From a checkpoint of a small transformer trained on Wikipedia.
Architecture: RMSNorm before each block, no biases in attention or MLP.
Each number is 500 + 40 x the weight over the matrix's rms, rounded and kept within 0 to 999. Layers, rows and columns count from 0. Numbers have three digits each.

# q: layer 4 attention query, 256x128, rms 0.0667, rows 0-63, columns 0-127
# k: layer 4 attention key, 128x128, rms 0.0591, rows 0-31, columns 0-127
# v: layer 4 attention value, 128x128, rms 0.065, rows 0-2, columns 0-127
# o: layer 4 attention output (transposed), 256x128, rms 0.0627, rows 0-2,32-34, columns 0-127
q0:521455526519466498455506487503486432493525488462480497519511518532514437478503523485478501519504549533529543484539464500477480508527546516471543467460525491487485508475507493516449536540492519476501496534565482463519524503551481537539508518552475530511485464519488473478508503498544498534493496532526419527505525525500537474505463510506504532479476497466479539485520480497543559440494
q32:542477529486513496461501436488460479457556543488504486501519548506509497521539467534523494500515492459543507489494477507503482517549509503533502454470493537490547465476491534434492485471502519481493502516498494541470531423495503524536506522488485508489479467454492509509462514465481496500437514496527444593483529547564456477501464524489476485439534517496477505496440498537478482514491
k0:519406513465520566487609473522466486450537458463480515471546546501506506506497511533451453536525507555500516532448488465453491523435525532489483512495499499474569475416552441481488488524580482486514594583507500470489535538467486472431512553510410489516558530518520545535469498490566433518427544531519426509431455526513543532476503545424486524525435536518462544535556451520495469440550
q1:488518489503509458470471491481560540494503502473465506506484506493469545524484507441476508481487489476456505480532471510493477487465472466519492529530524569528496462529520492481558520473515472489465503493504481495519496480517509516494547505490454472510507451494543494495518475493470521503529514484474518500519506488525480515514512528482511454461533515468483514509546539487486524500503
q33:494518472536511498566532557468505519519440511536480492477478454484522551476530564489514479523524506521496468503489557484463492483473531485496495541492472446456503536527567524538543525492501511529480537480488471497512490542540470532510521529497477497519458467489472506451494496467507469515537483487445539477504504513458552496507503557514522498472513448516495503490523528448447513477502
k1:509504506527439482442447427559531467550535534572540542556490513513411422485568559485458507463471532477426452387496496523482508457548493458526459469459522442532483513567462521497496431484453489527543470464465558557527493472462484516531435412462493550512519491492502514479630508512468546467570437492445537551553473551503522464541505562574451531460506465413451425516431498466486484496420
q2:509465530498463477507492538516549484517478477490450449545508485513460500505471533497505523488529549544487531501542506488529529466530534496476475505468532509509419500515521463515542480566505530417472489506484474513498506502522533501463519502498508473486439490499496528558496509502504497546530482509478527473506490541461480480516508500455508525510524472484496521475515481501533466508542
q34:513504495555510481461480494484517516544502518545511455543484488498474472501566540506530473483464514541522491439464488479454461477521527486546499490466529461471535483546484519496511481478484499521497479449488493560505533498485445525565441488471518538529519456455465540476556475489515509462501454463484474540525532592578499480515480572466463495385562478482469496552503540461543530522435
k2:429418525574476505501440500561500529506521474542501455518532504518457524455511499518487563425531464485463462448540425482493554506505551457478436452500440436550485522577452546491554517504463505469474463423454539533545484462477498567505470442461515455500463496529523483501525448449520549481556472458490571474558507535508531458515510520494519483515522454499519467465453534516514511490400
q3:469510526511500449495530459503512505504560483516525530473450509507512462475461476514505508514459403471485456505452533447516492543514480527486504481467497503542541505472488550481467486540501532570501522520465528495493516515508488500540458484535484482560542510480514472477511496505510467470485511526475457527487543498508545528505495473518488495479495528527494501495487473512511517507475
q35:438503463476491512471509487456439481444556503462467531502512568442515507526400468529438503520481479461502507498464505503522479507436486567418485539532472557566477532464513472497529497505481514494498511560509515414445479546546480468437508534555464415446528507574573526540495488507475479507456527492510537486457477477423456562468548503502500499541469535512489519426473463542518490444557
k3:469572465447557524535551502446490542456436506475500405464516511502522538544451473499550432528549484474631584557484507440476525531480521561572539526489549544522542484467594484523428536521562551554510567579547512449483467581551468438492565615575504564506511521527466586483451534521528462527420599473474546495448500494548533527492470510459566523473470548539506489523478474531471432544566
q4:501519470496488541483506460525482518465545523540508554503516510472482507535450533473490465499460492480518484482480455502529503519477523511490554480522497497474511545510506522496494513470528507531508533483486477501498497543488460491510557544518450481520509530522532493489498506514466526472479490526521487523490541527502496485483503537512522455499543525512496480491510493495548507451470
q36:420487458488474526466497492458471500498465473525477470476502586468527499521411478503450491456513459512553526496472490515516480450504475514480518547575494538515502510504526480499510493489459539492483520521517512488507578524478557462453556550568476471462505548570561508533474499508487494516424522577511536503480477479434459531469539511469566497517513502514512503484476462473503413435553
k4:501495450502508515512564503519444558500525438446467459446562554462572505513477539550530395538452482472538554503515531541515451496482498557499492552500576554469640504447573432443485546498577559493514605568457490452386525603482547511498500588568479471406488498490443478515436498540459517596419600579550547507497462480572536515458496456431541500509448523526473478526496473469481445505508
q5:515478469477472520459512503484553441499536507456491482474553568533525504448457507535449544514500513492536521513562451509496480377530521548500500514504511493506497531516512450531585565539520460402434529475521506484488508467469570540510470472458495457519492523549528498543474519538520524521543535466471548437524441502467521471509572483408484532499535465462511553442516448556505430519520
q37:543453482529523498562546530556507475501530463549428460445518476531496483523499510512544490460475526489538524520441560558387450511516535507524488515537503529523426498538558536520523535467526534459515510457508507482464495461468488560523469438499503472572521449484521468502547470500487509511485503448508494468482499464535464443495469537483439506430540512478474555438482448482499478495524
k5:530510533553518484516511489512527464504491465445508478505489503495515487426503540523472516461515540544599484501559494500524484482555515478486540568476474481545526502517482539476520510476452477550524506527521454501548402522502475509508502490430462537550521489504483505510504463515573524559469509477446455489512454423484489506513516536501493505506558494468476532515496538533548543459479
q6:528539534489493500513499484524535478573487497569538438522505502519446507489534553469528496512497523543498445440450551521445503553486492462504561514497497468476485505560436497538484498477513509458545509483529494553507489493516496489500506471505490501512437475523505473473507468460472510465536442525460488508498505519489436523538547452542514507519474452506498470493510546469555454490536
q38:462535545539495503498481524566527525571465516527454469505444506499523496505465532438506505466490474512438518477495486516440520523538492443492535521512522481481540530575498507541475508507468477546534442488515457535493523552434489500505506465505541509541507487490459479498499489488510530503474448407482472527565476500425568421546528505538509454462484449462452480535497534498453446529498
k6:516507565623545461531441495614508519580516507556433615512509465584449501472485556599536564460465521489487443510502421517476464528502514446463487513441463489529518448578535593474479449499372468543592468508512545496634437500492502509491506372535511507491461538479469441420498508495475603482501419421475437540536595471522544454613428565518428529508510385502477570565490555366549569507402
q7:503499470515495462491538478450435519470565500469512553506498569475420465484453496470440477529547475515490451461517515449518493508457513530491462556549530521538502484481448468564419405594513537555451475494489487522468482510485513474496487526476532465462514490520486552473496481454532477500433566457512577527506500503530517544486507474540493441482473540448467411477482510550480515522520
q39:484502476459494466580584541471441500443482466474536490503517489435475550520449499519508485536469466448464536492525535487509554491463438480483466480498493552462533520475528448511442473468576526493455505508518517474446493535551540459437532491534561418435531517547483549453522503485539505524448528508510564512462475491486497551439492445487521461522433559553558420467477486509547448494540
k7:449543453449503496513521507479471506443516538460488476521491519436553509534486496496556517550539473532561530496453545458496480443476487505521507502515543573593548528558511478484479533497530513550471490537469430493453524530517514505481504517528496501490515491506505501469421492459562484496494541531509539511461493497483520515437515497515508482506492549484470468493482474490519472491477
q8:496524524442527470499520429566592564478534564583550476463487487485483498532484486487526466580481467497424358513423500539491550531490522521542527505417528511499468500544458523465459493544514442449537516498432584495506550547570427477519545474511483508492519509564545507468460478508483502440530481541556516519466555555564492511476534453552532510497520487492525517515415481501522498501497
q40:458576444481472486558455558540576535550529487490510553556474566508543471507514466572411546488566463547588483519537595466535562485553484508462500504475438510541489612477518433447548538452506516485578475484468481542549479548494445496542477434494511438510520447445534452500450504460407558443515460507496507545486548539490510491524444513477532452442524542484489496448565531470457588450577
k8:534468534469451490500544515504493458445525525510521493477551487543430552492542522479571466481532551494467544452492551500397550539454506456441464506418534502573561533562490531504464525564534462535520475504492499434548535421501460513449557553542516462509415532504484472456522503464525529463516513395476449465534515407498569475519471492521552462535495495507586488544493549540558505471487
q9:490454480454473491457464461460508526477502465456484504534533501495506453521519537532503517547541490505514495490521498478473527418508494526535490443546548440550473459497468481503460427561465498507447529508552438531522465473484574493514490499501491510520564427502474481489487534510439512488480517486532497478531513587474487524434496512492471429482535478466501486497562493591442532568501
q41:450470603450425549461502511483524536534428540453459541533461560538486512495482544504509505525527453449510494465435489458452513475473439566479519461503517432515452414501489497500551478535474514536477503462488500479443476476448494496424532598510477531587521498492492511478516441558477531514450460557486496612483477529547512538451506519550517403532551538445520454507535551376477580495498
k9:515491537534492484487399547539531474562493542498481482535440507448493506478599572459476432589435417441477438536470490481465528517532532477524480531462621562546480508473526513466512439523524470523552468482447454521567548527459508589572486491526564446468501468516428472475540486506501472510443421526436513547526513557444508572519482526548560466448509502515537432486419518488544544472487
q10:471503425483416460480528379478525455460609463503490456448562571464473508579507525528489391483482539540574581509369450568574467472501511582528490458487572513446536477485474409456505489465572521399452519538567535483424602512609519466508575476519476556521513518515502417578448539482463488460507538539560451527486452472487474491499510477464549549474516541507527537467484477498479443423592
q42:490566518523508468559506566487548510487496404520527524467444474502504440541486479554540482508452515533480563548550545499604486518464399439467479545531425544527469486522530500475427508451528460562529458551419612410495508575447453502503513499565530367506468519465491570543485562541498506451482532462481512502514496506403516487527469488484431523553417491589492492691450458509535489551467
k10:526430515465498489590500517534453511477533463427504543489553501523405499494474559512553535467502504524605509507447540488496486549487427450521554502465529544552456527507496474525512473494487537511495521449467474475520510487493483484485509527487480529547490541448508479442449520511484497529537506469500522490464523425511514480517519556533526535473495485499510416485571455489432501531464
q11:466453478489478476478475531440500526489439498442458458519532498502562485516543502552500565530546470463566518464534508516449530417524509540512492404603496452487486438467597537474467505430494550501409489498515423550509526443505575510507459463466502552502525526469470433521482495482445455516507525509446491497532525543503497519446465570480423469520594480467512498491584486541449489624471
q43:419451493479484486539493532513548486494506449445439619525507525532511510510539523561473525527446599521476550488469549531479454485420456516492529525572503464495407494528490499497509460470453511454513549478547463527497475519500520514477458454544532465551530522507501457478512525488516531496470508494494513544499513514487461502449512525504528504570507510458506543489561473504488503520463
k11:512580526538495472424415513471487499511455498484467506531356525532497470482573592495554559421536467564464526493518490504426562504521578483483516489531518491544479543526467567475473472508533523531548521491462514529478498570486519550528529516542530467451547515521480564455525496451534515529521505512447532526508569478460556571494538510523535478404462497479490437465452522445450552544545
q12:496486527480420527534558466480445509526515489521540506515641515452466530487409446502500479514501527454592560570444404536536418503453485525446442509484448497465503515428599476484532567457507642505545508533645388449509480458525510541470474547506478477533542478611510484502537543511498518463533519556567475457440462458457473487537472485410483516529575537543560523499581446509456449475526
q44:466421483536460577495428522483525485474531466523517493552507544494457454488503510528406469477492563507512490543479479538489498440553488463422407541498541565459465507448498477492582461475482546572518446467547534478477550486475529465528507532587531451554560491520523561456508501520497539529529489455479498505435467491447571560525541493492413519510530489631486458526572510607511520482466
k12:525501551499520514478512488501553477574472502496570555499537488545548465482446519485556529485536504477570433447493579536481506490500524493495411517448517516497508512587505441544483505505530485491446499517511474600495487457497556525494592515500450436427508487477508519561565403468551508588458495542528553523458506531488439540560481486468537477483525451534465578520566502503475528477547
q13:431522492378436478500504422447481521427543511482440409421607511388598547522503525527585479563496436497626528521369575503551509451523472592446431494480504519452498502433542420434523509528591502418457597551571503459436603508497525469488572495518521490459527519518415489511466578515506418507518577584570564499403445529542526613439451488414581505547392529555530513507408386586433486549609
q45:481515405459538515460485476441478546473545495530487444379534502482552538594509540554577458554394439472530572537496514455505487473486579475528503515578512455529455501603538420425537488479525581475441586508477441591456514516565550527478636499462467592537519524503531541499432409512491461494443554492532466502528518600563523487422436467554469584427493520445491498451532485448546445506519
k13:505482482553482455504502461417485524451528500442577450500524526447492561496538530509530503502512462466511581499570450517532478492484492522529458510522493496506515549443481461452511523486586461499530473514494538465479464561599528479415496542513574488470504535552524473492553588454516512498467541615571586501448460427395506509449496479476521436519508550503499442450488528542565412474552
q14:445530495488485560549494528533502462486532496537519497461518478470504575464468429500517488457460489493474558533500490514521446494506535471473466563438434496499479463478565450471528504536523467491527546554450483428515487530519461449516511568484459554513428544571486496505480509495510448481544479485492484428482459416516492489474486509444547531505444486559554574514512495461441485510493
q46:513516495543525554510515494448477583504515584518455514514559544517491506504467563489571447542438497517525509537470471453478461542513493510495461558523400522477540493517572503511469500506538462547534556559456559476486468497514439488484491480430474547506552510500495574426485508523483489503487527444507414498416552499571501472517495538573436588427486526548482550483439487522528543549422
k14:518511471483457567494475465465544459423450517483538403526534496477532566494440487409471500516522474494482539534489505506535498508475466519493435489495515450499439515462515520531520608489521460534494502508494579449460432484550508456485545490556514545464502500584515547484466561524494485577505491487534541436444499505540442521489491547511525562483487540515518519497496487537509497503560
q15:503474491538506532486498446465510549486502449431490514535531542506574443520515502527484498555549449442554572582531529461493434448533522561523470507565539465548544451477547427495557543502488518540424503551567444528429472484424575541475464497468543437499591486518452499517445596491501485544470515518493536499486542462438520544461526502439495435528501510491467506466568431559472479513513
q47:512472536504471514541487508469521528486375471463536583490492498506511510510520553497519533482490530443513532503491509435445477530520432506544456445503482464453521463530554493531573469489547497556482571487442520478467533514440495451578481481439446488575539480381504496565540513571414547495514501585477455491403479532559531467541521504497482414526434528557490484522521517489450582468505
k15:498470490461483527501485501448459493459522562441518450467492463471551491479576506487476522543530496542413483495486483517464541436509535535512478524509614509514514513516450458525500527451552504461481544512444493543514550514452505510500563463493473469555498453536386437478495507467522494520514566517497542522530481532497493499478477510479461487526523521511481435522487525464455533547501
q16:494490516503480481469458501528582511473500531467483486522549496505478529495511505481494525489516515479511521515527502508502484459521532495497492492519512490508478490509507481504538503481485480465475488489518514501505447499489525508461496471484500487472458485482510486513482511504502534520533469513512529493516474547504461494517510485482504502528516495490474489474507486499474486499514
q48:507557516585467485494461491498543469567486559515517448485473455513467484499519543484561505452424490501503486477447537485455512499502495484535439531518522516485486519555485510506559487508488490560488497483498495547520530431525506527537496440456501531548547473518492500413550487485494544516548464492516516510562524518547508462551548546536492492458510463473500430475502546435497487511454
k16:505475458523497455575488563484491527491439479477521488513459529533443512442405449468473593456483505507470454505577457520531558480482461455477497469460501505551483500559425546535486497566400479537502434428467458487531509498525537510487487469482535493471459502555568447467493492492494573534567475505467556447564484477444478479535498479560485463497544471486542457411460487519578454524472
q17:490487530477520491473516469509476527499522524525536502437460485502521511480511476505496483499477460510521467525415541502499488564469469551541480492456490481520518480472507537531431523480536558552520520492488514517466531475501472474549490538492492489527533546538471479460522508478488470472475502514530470525495525457505513520494482503528499490487526505526537499502460502449469519545494
q49:417517464453433486568508572460466519468507501489508520460503533443505560474420462541400503536521489516539508544512513496535510522506457542441515544526465500487459529438559485565506545500481508479494513554518496439531473529492546471425510535524504439444523508517524491522421473507502426501544530536483548484408452470439486602451526478453547468518506506556542513431495503545506499450573
k17:479482475497536527527511506447505560470496501465490455500486532464554506518563514505552436546542541514509547446497551506466498517476506550551485495466502460462564563518584533521525518538546510566493576548506539464433502535552455500553532548563456499565512519507434530492560475549490525494457521493485511521478539502567609516476471536553523505498437538551444502523492470491505519488495
q18:545521449491513518494445539498535496499489523524470490487514515486511489548445533444493533535500537459506519491564471528470457511489489453540475512544503504510493529533503471453556541512486463471497473486565512478497484477547522508479508467530470544490479524508534510491474483479487542510559499501460505471522491502470504478518498494471501499512502493495488463533507517505508480479533
q50:565511521509517484548547515555552483543517528520471532512462497555502427512571552508527527527512523514471529465502509511509537532503512447555541533531529478544478510559486497521509512462493497513486486492532545526506461453498495539499487449494458515558524475486500497511528485523546476505523475493452499519528466517488478470541430516517473507529496462506440520500533545491474511560459
k18:541430515573455459444439461560435443518513507521480527558547477489433449480526501467467525489472504454456442480495466525501506502531548474471488461486522512469463533486463515461565457553450487432540451464500483537527454389515536501472498456469492573483514536525504468488529537466498543449537452436493509522604495465388466467516537507584459531472521501490530486507539498534502523457449
q19:488483495447486492506528517510481427490485484493466474513517493518498519456524509529474526480532518532495506507502539505508545491471485490490451516448491511507462462522537514483539468498485466460549501504529487537519482427476505526500478508516513502481479511514503519511515484481512527523548514495497551464470503470491504527547499514457473525504500460480513528483495467487436542486536
q51:559483431546524517499482492546511479531485504524490515478513485499523527524556484546501473494525533491524486473483531546475528480458508441515447474515552480498548472538492531492524504496475587479522490489483574525508546462540525522564501503559440522507473497482499551471536504486531450492497533531473505546477454559564484503521454511582501493516476448521497510514513485472502450495447
k19:506542550527517487482462489454573518487467479564595501522459493485469444452442476484504496459469537553491461495551546571541529489508484494455494498519516510530542502478502487551509460478417527461489459489459508511534469500514508552527485460499479525480475525463555441528504444542457495526562478534544488527530482474438471494565472474580476491510551501424480455510485561509500526492467
q20:498493500483544503447503495478505496465562520486494582504530479526473451455500552478498515530524487500478459518535551506557486581516490528446512517482504526533560413488528555485479506516475514567530489509512471484485491492467452562506492517490562481507578502522471493523532506513523485521483493495492447547477533502522519481468551510502458454463492512550483460500459490510437519527455
q52:465489467460542490510524530544446512458472450471505488496500480492515557458473461502503507496493497433511500531577505523515503508486486491502475479532496479521536490471534495477483558495495548497475499506563452462513537563470576485473504520535502516485516518453477505507454500497500493490449548494554518455473462482542547504441499456427525492503460598541551525512535460493480454537538
k20:492460480428481466470535491428516529433519552481467516494485466471593518483516566541551484541571494502511551493482537464552418476485513568515492560565473493501567516471514478519450497489542483479496566517593427461495512562502466532479518534495501422495503520479517485485420556486517499519437559519540489469502477495534466489458458509495572499475487545531470527475503489465510500547488
q21:536543486486489503451513455541527597496523532556574537483435440467481477441503445509498515498454475459439478443475553554481543537439497442545533492410515533542542455502418510493450518472512521533559469436454560511512474547472440482538564513531478509518501465497481500462480456475479492451442472494530472577502475501484501536496517465503540409457500507485453504522418563506430498458468
q53:456497408488556525467510506485438471516529432491464480485496559445554534529461428496513481499508441482491462534490549530520545496512511602463466438537529559526481505515550396519579506550529510488492529522481474457514531474499495471523523517553517456517528521476527490475507504537438554494457494487543571498483568505436545487467544449513542514495468522498475468411501469496541520468587
k21:417503441462561539559601494420414519439485525487497408370505483374516552619489515479516472547553471470539545487469495497523463418468495579523494487491566554450586533447541391486494493470598509499476542552495425480471572536481520555518515621538535395544482565447462538486463519408509442541413582605520507461459439514506455521472511465449610513545480542478452491457491477482573408511604
q22:500485428452465515448489506490534549458496493452423486527507544482543513548544481470457454510511467484542524488543496467563484463467484558501478469517541590488485500473505473502509494532554483517446518542516475526424490492517546442453491524514503505479528511534549523438529499503456536522495519538529518499466428494499520532473501539513491485506471536518535451508524489506496561466563
q54:523512496519484562472483522491464545447465505468497492568548485471519570496546547478522486545472525469482527466538495486425488518522492504506479437481502462536498481459499509467516516566494535486467546529507450510441530534551498505507515591503480560495500511497526520519427519431594432480521492551498483518505485499556521533477472461496496472552463570488479464539534477431504461509510
k22:466550449471426498474510526463496525443500515453519461461547513422559571564469470492450486538478502426491547512495552512510513450532518549462519531520530460568567504471514484454484451493627501521429537551549468475464534650524465513472531513543474451493542509494570504499474521481483470542411535518532514478404502503481531532398420463455515574513461552518533457523453432490405434495514
q23:526505555564541490519426551495525523543498535505473616497497484518447447459492503467519540528533490569475446464544474510498481492523458510474538533516548521493461456551499612561502572487476460560498489440562514551496445512486484469558454474466509487513491516460533498458589452498559508501582461532465543514539529454592466474506543520538404527465533490481534480521425537548515474564425
q55:505532517507499483491516552564494534550438488497486490532555459514449511466483472547498567460517487545423485485578472515488511456450516404502485443518467480521486509487449551528451482417479449474575462417534538546488454535481503526519480454519573502491482481423507522529537558477541510529536494442494490483556454499486463475547478491477457490520529496476524529486473504521480464502494
k23:482444540529531491490488528586590456590489584562489569540410488623440401509491523534483531435464551557438437501489461480463568530483532385468583480484485577544426511584463588588503470549313480507558370424483582590609435452439451541597456428377478521603491491446560425474566523556483522416575380390487447466563526488500475402646466449500413452447609343457446495504408553441460582505368
q24:537488485452545548462445456512546518509531608526540519489482545506463491537518579502430511558471441544506454463523530579516521516504538585498518503550478453508495484562475529553571536442508485542440465464527473545538473462531490464513506491459553482560539523556539443493561490520505490494537487504451523462446459475494452515525594528564456408475570485523468381418466481496487472536476
q56:595522526468558497457530467496477456494495452488483464563454463500495518481492517523432533527509530488491468501566488542488532473482508544452546502459582457612524452467512462498440516527521501478486510508577469480513482501495536571502457487503482485483480462507508461493540543464569527473473445449463554522529395524499562585546495531450476493554549489472495459538497519493508517557508
k24:490521497466479519493463484449493473500508553568489524477546538491437502526557497437485479551543468512494537494410531441493452496576570512454502580535474512403480496541494525556564408531491485464471500563603511538550465461563434548492448523471451542444469542506499475521503541486484504434488482436467472518527440569512399452495529505476556522450546513543572484510499478459418553506501
q25:476448504492501522438451513488545533513439486495528544541439483554507458476526484494474544528504454481446409467586483423532486481502479479480526462559500491563488479525482544535522545468478494513389469512486456547494484483434547562516480506464486500553569498470500493504570497504547534487535477480491525458566498444490489534494524480483435413501600472441530448486599548554522539531484
q57:541440491542474490399453486481518476516494499466468493519561482537490496396454489499492562420570499437488464622540481564384423494515513515473533498586498422522521525463513587477489577432403481500482518437550494520501471488503521458529446487521538494520587457488491480543554430448494523527543530437473489495486449453534562397512552506483407556582518511420484545445531479489422496478511
k25:542542511554546509530514482504606461537473545519559510521475499505437491468536470575499527502546505488446465456531440499451508482598558533559437532585522554432584484531492541502401511503460436548505513500551536539534466563508463460584475462482549499520480398503478510525518383569522453504441492505512555502517501527524421515544469539482511446442523422502422530482434498469455550545464
q26:559449575580420459595412587541450481558464467480457536569404484551395514449473487458519536419452497536491442423576509474484519509496431429535488504515434462482426496520505580507477464471442531610492453376509432577564479553476514603508427384463525438540375533469544540496595499449536543590566437523450456497583584458510436485588548579545436516494601462501477458434521580398525397616399
q58:483530575543381533555534522492511465499466449415452483499581441576571492518547463522521597478501615518466465504556521519531463418561477403589611543514390464465487611482489569520382506393503474526648499455524499469486397579555494440509484470418610491516556477488475497613465561513454505488545467492488518437539508403477513381526476499460468566533537530535533530506485545532515456515512
k26:492420461573478524499568499532486440507434526461466536505503532559527475553504532510462515445526547513540536564478493545500526510545511528480508549501481535550449496520584493541504509518530501489528510507513593521485520514474501447465493474529500410465524468524499508481520521501518479515575510450496477454551554464536466496481456482490458552489512527534478525539479471528472466504466
q27:522457484527468487503430538481554470512535539456477488529499547517514435454462538446446557510545491559531502498582477547497483519560485546518485409561494494365450537492556540495542525548530490475481511466588465516466494429467582450514470480456461483521558570531520465522560488547606503526561537512420542465514524450537523491528549585477397580455578469511525489431417531434537433565491
q59:485524513504512546490492574509515478515456563532530551482553513528504462503515419549562536541531537519522519528456467452552501470490531458541474547560508525503454568514529548545441550456479540474494557486474506503508487498517490446451455482499569562465456527521520547574461499461561534519517557557474464463550520534575420508461486535455451517521558564449535534518491427520510415526443
k27:522470453555462436522561517553455473535519456511450399517460546513558522509489524541529479498459529498544562578555522578556554447525488565526569557516480502509538476425479527518530518516460519501490538474506503522455437494481511589470540483467527488464534452471517424542469502583490480514509482515483503472435501505493471470499544492486465517497520477471464455513535465502526513476506
q28:510390463629560470524495562497494480530434469362441484521525481523593481499569521527467583489561506528569523543621424525474476433527471540535471422524498423482461503505507455404591560439441460454499438466564502547492519428505617491538430493407534516524552572559475447557460450508525492612572538491478568467535521446460492471509500595399463511498584488419497515456508481537503496522464
q60:618405442575527416504517521568492500505534498469498528586525512489468489454529539498455573535582517516517508479492488524508568466433454515472460485531471518532499504488486541472463539551448623508493469472572487508509509439509450483447475420537494449514535483526620484514564458542525533517519540474526423515510428498459486493544507503418494534590543456507504505445514445578559471466487
k28:507536563496484513463461496482565478484496477526493488525521510453544498447480473523470529458491564506458492446536472472475558494517501492500511502504503506476503487501502442502442487476491547458524546486418494514526431416488514582423557524496518573474510450495509511502448455504526465450475554492497500484488451443489534469446633464476477484494539548449452510479571479481466496473482
q29:479442420445492512458469533488414489512460461505488509558507450541487582499520534571498584500463472516461434405546456452455562286465424464545485470515420457515415524501485483431473493445470490424488470465498511492538437426542565547508424517531471568511426508546539493511513477456494618500584454526470499454593542566426472479493523443441507476474580516473578574360645558476525531497520
q61:513481493519413489476512453540524509581519494473444548606512507518482516431495493456410585495573473510485456520508507528436553504476452531502511497489479508488475549515463525480571519488455520480553439466563500481508463446475537498518479455496531444465528527517457411534544525445488582510554483434481512506509508414404542478534566504493550505638497488470486448437482520493486543435514
k29:533601497454541480564454562552608503469407578520532512521410456504467469489498545485534520451490482509500452473471428475452497557469453442535508567471550552540528508565542556502414483496481480649516439490475518502544479543469435548538450474508506516567512539501461501460516494537476462546523451438496480523558541492555556484543480546520498449485496426511451488548458520438520500606458
q30:548405500630470479482429561573454480534444473446534548618460498637443479369535540551475574458521458537374439471629465563520489468521481352467581493515419508473443568495397555474492490498421449543568392375485511595583441440506490602570432398425475387520500401513518520483532528401518536502589389454481478522581530432406464390668564504540428454486627403445400512417524634479519537441406
q62:492511536546510503499526606598523569573475504481484540504540517586543476497536419551471561455578557584436471475503512604539547547506532517447517462445421489411493530467425590667463521465423500554642467481564614470529421478470521397561359455503460501510533482477571420595521463522483562481606444508472474484517525426505478440608481482452461436524524427504515536494474519584512642394530
k30:490477459527545531527500537493509524523453508520534476499489490498479491536444504522489437493495543478518468532504549581505504497442511496476496477423487484476473493496507541572533481489466448482557501438488423488582475449523521466527488462520434444544513476456536459489556502495509459505518531550527438492532555499489527513567507477534428510495510473493482550516460549521537519464488
q31:457466508601567591571398580528532494559484620542505532540450485511520483469523499451484551520492496537425374484577407535520578589541468485499545549637432497441464499592538626553444541446433504527473452484421498577564484528518521540579475504434526601540521474459526419486578384477524450477570461492378514525593529379600404487528491566572351515469635461492472387479498506378551496544416
q63:428540505506563482579550559501474452481455503510499514454530435479516436542450545528547491450441528507483554481534544538567367495515536391494494496532516537467492482455517535559415496417471468449581532473507537440517499575463520525520443441504578446479472517483386507511490493551601436531519565455490447492478518497611393575510492554554445487442502565501555596550476470561513449571439
k31:439511504514551500494516465507533492491513490517471493507457494585496470487491490510554537494548525549482531539427444506516506496515567532438591492474493493451546466539489522538523483524477529492481515509514509443424495480484474488543524482501434493510538509530511467518478523548477542423475471464486468510508524491559488530510470547499490494523518442485507504525471515510517568499478
v0:446509512527505530505503510494482536525550533515488501461403473500476548522472618466598531460465535382491499498482449582556533455468518511454435483527492498536592485476477473448516473425484538539479486498435494490502523485525481513504491502516438541499500552500614552512503467524461488514474524487500485487532455425456561480499500525437477504371464465585528529594474494477467519544526
o0:464500515523495506469501536477541493468501483499508479562495540493517480499521481473430504507523489511474479540558474522489486499539514526460516565479511518500444496484512518532475461506549478489505551471526509519472438535475517518530524508481560481494473459500472483478518526526529488539549515510516483427538478514506481523483491512506455500549488480441512419511515478529482479492491
o32:503533551456540381604508573523525457419437558491459537527515540527398457512505402564572513518547430501495511445565438436551480486519516559632531607501488451492477474470507520433478523467533497438502556390492550527492517565541459510497544465482450558557502512454503469463502390573563528490449536486494494530519489514534575484566473474446439580493496517513505512487510437505557544429540
v1:543495429515428550456570497528562437488543461453543466555590496508591517501526493487476503522557502589547584496518587469500503476526496474482468517529480503560487565490492517486439569448510458477464526495557551486469428552423468413536507483490452470546473434550389542510578530476360524496474464533488506465507479519546440411484492523451518492505507504406519446478559456543467448505496
o1:571558526501475484486424437446499504507496529549535486491558445444454449506524508550554516539494485526508557517467505532408449535444474489539497547459516460519594516436499501482524470490519537559524497487494483401548569467508494549515517506581548552513496536514544465533494426528479459526591472517503514573468528500535543480460535552513527525497547531511490503520490489522466519533448
o33:442546401536473549423558404531519521528547510425491507369416555507545496541527464480470492546434470499511477431579541566531547424516548407525491446458543533515434569580554447474540549481451489420366403540468485543531505516535505473473461531469500493426464490554492548520453575484527472486433453475406524512602421483438458480434445454503539529500489443467570496498541511537544426465525
v2:491486453506541538484501536435552468513399553474518579490454490446460475499430488545518511483463470464503457555508496490490480510511431465583411496533526469528405449513500491437538466468464527473483485477446483520498563468449514494558502527479506483476460518487436529516519498584483476491503486458520522472475579520486470510532501520564490539493500526458468439579405570521518472644510
o2:502485532521494513483473602610464551454531510498552450543485471422562479515509494461425486488526491498525487448516499484558481507503470601503517462477549522462532465497572483449578536533522530542491526505553461483478533509529490464456514453497510516462535506545542449490529510507548411536459530543544520486494482450519516539461509478484497525545523464583526425508501494444528493503515
o34:489523524429498460521531535513561446476458469548528495546514545515489496520403600643483535527485439479544481520510524526460573465517469449508551534511525485524546507453474490568427429500495469436537518518471486492488521504498533487525488504452496438559479490506446531516435453491515536490447470516498518551530519613454493551494481487529452510446462530489477572512513547583483469619451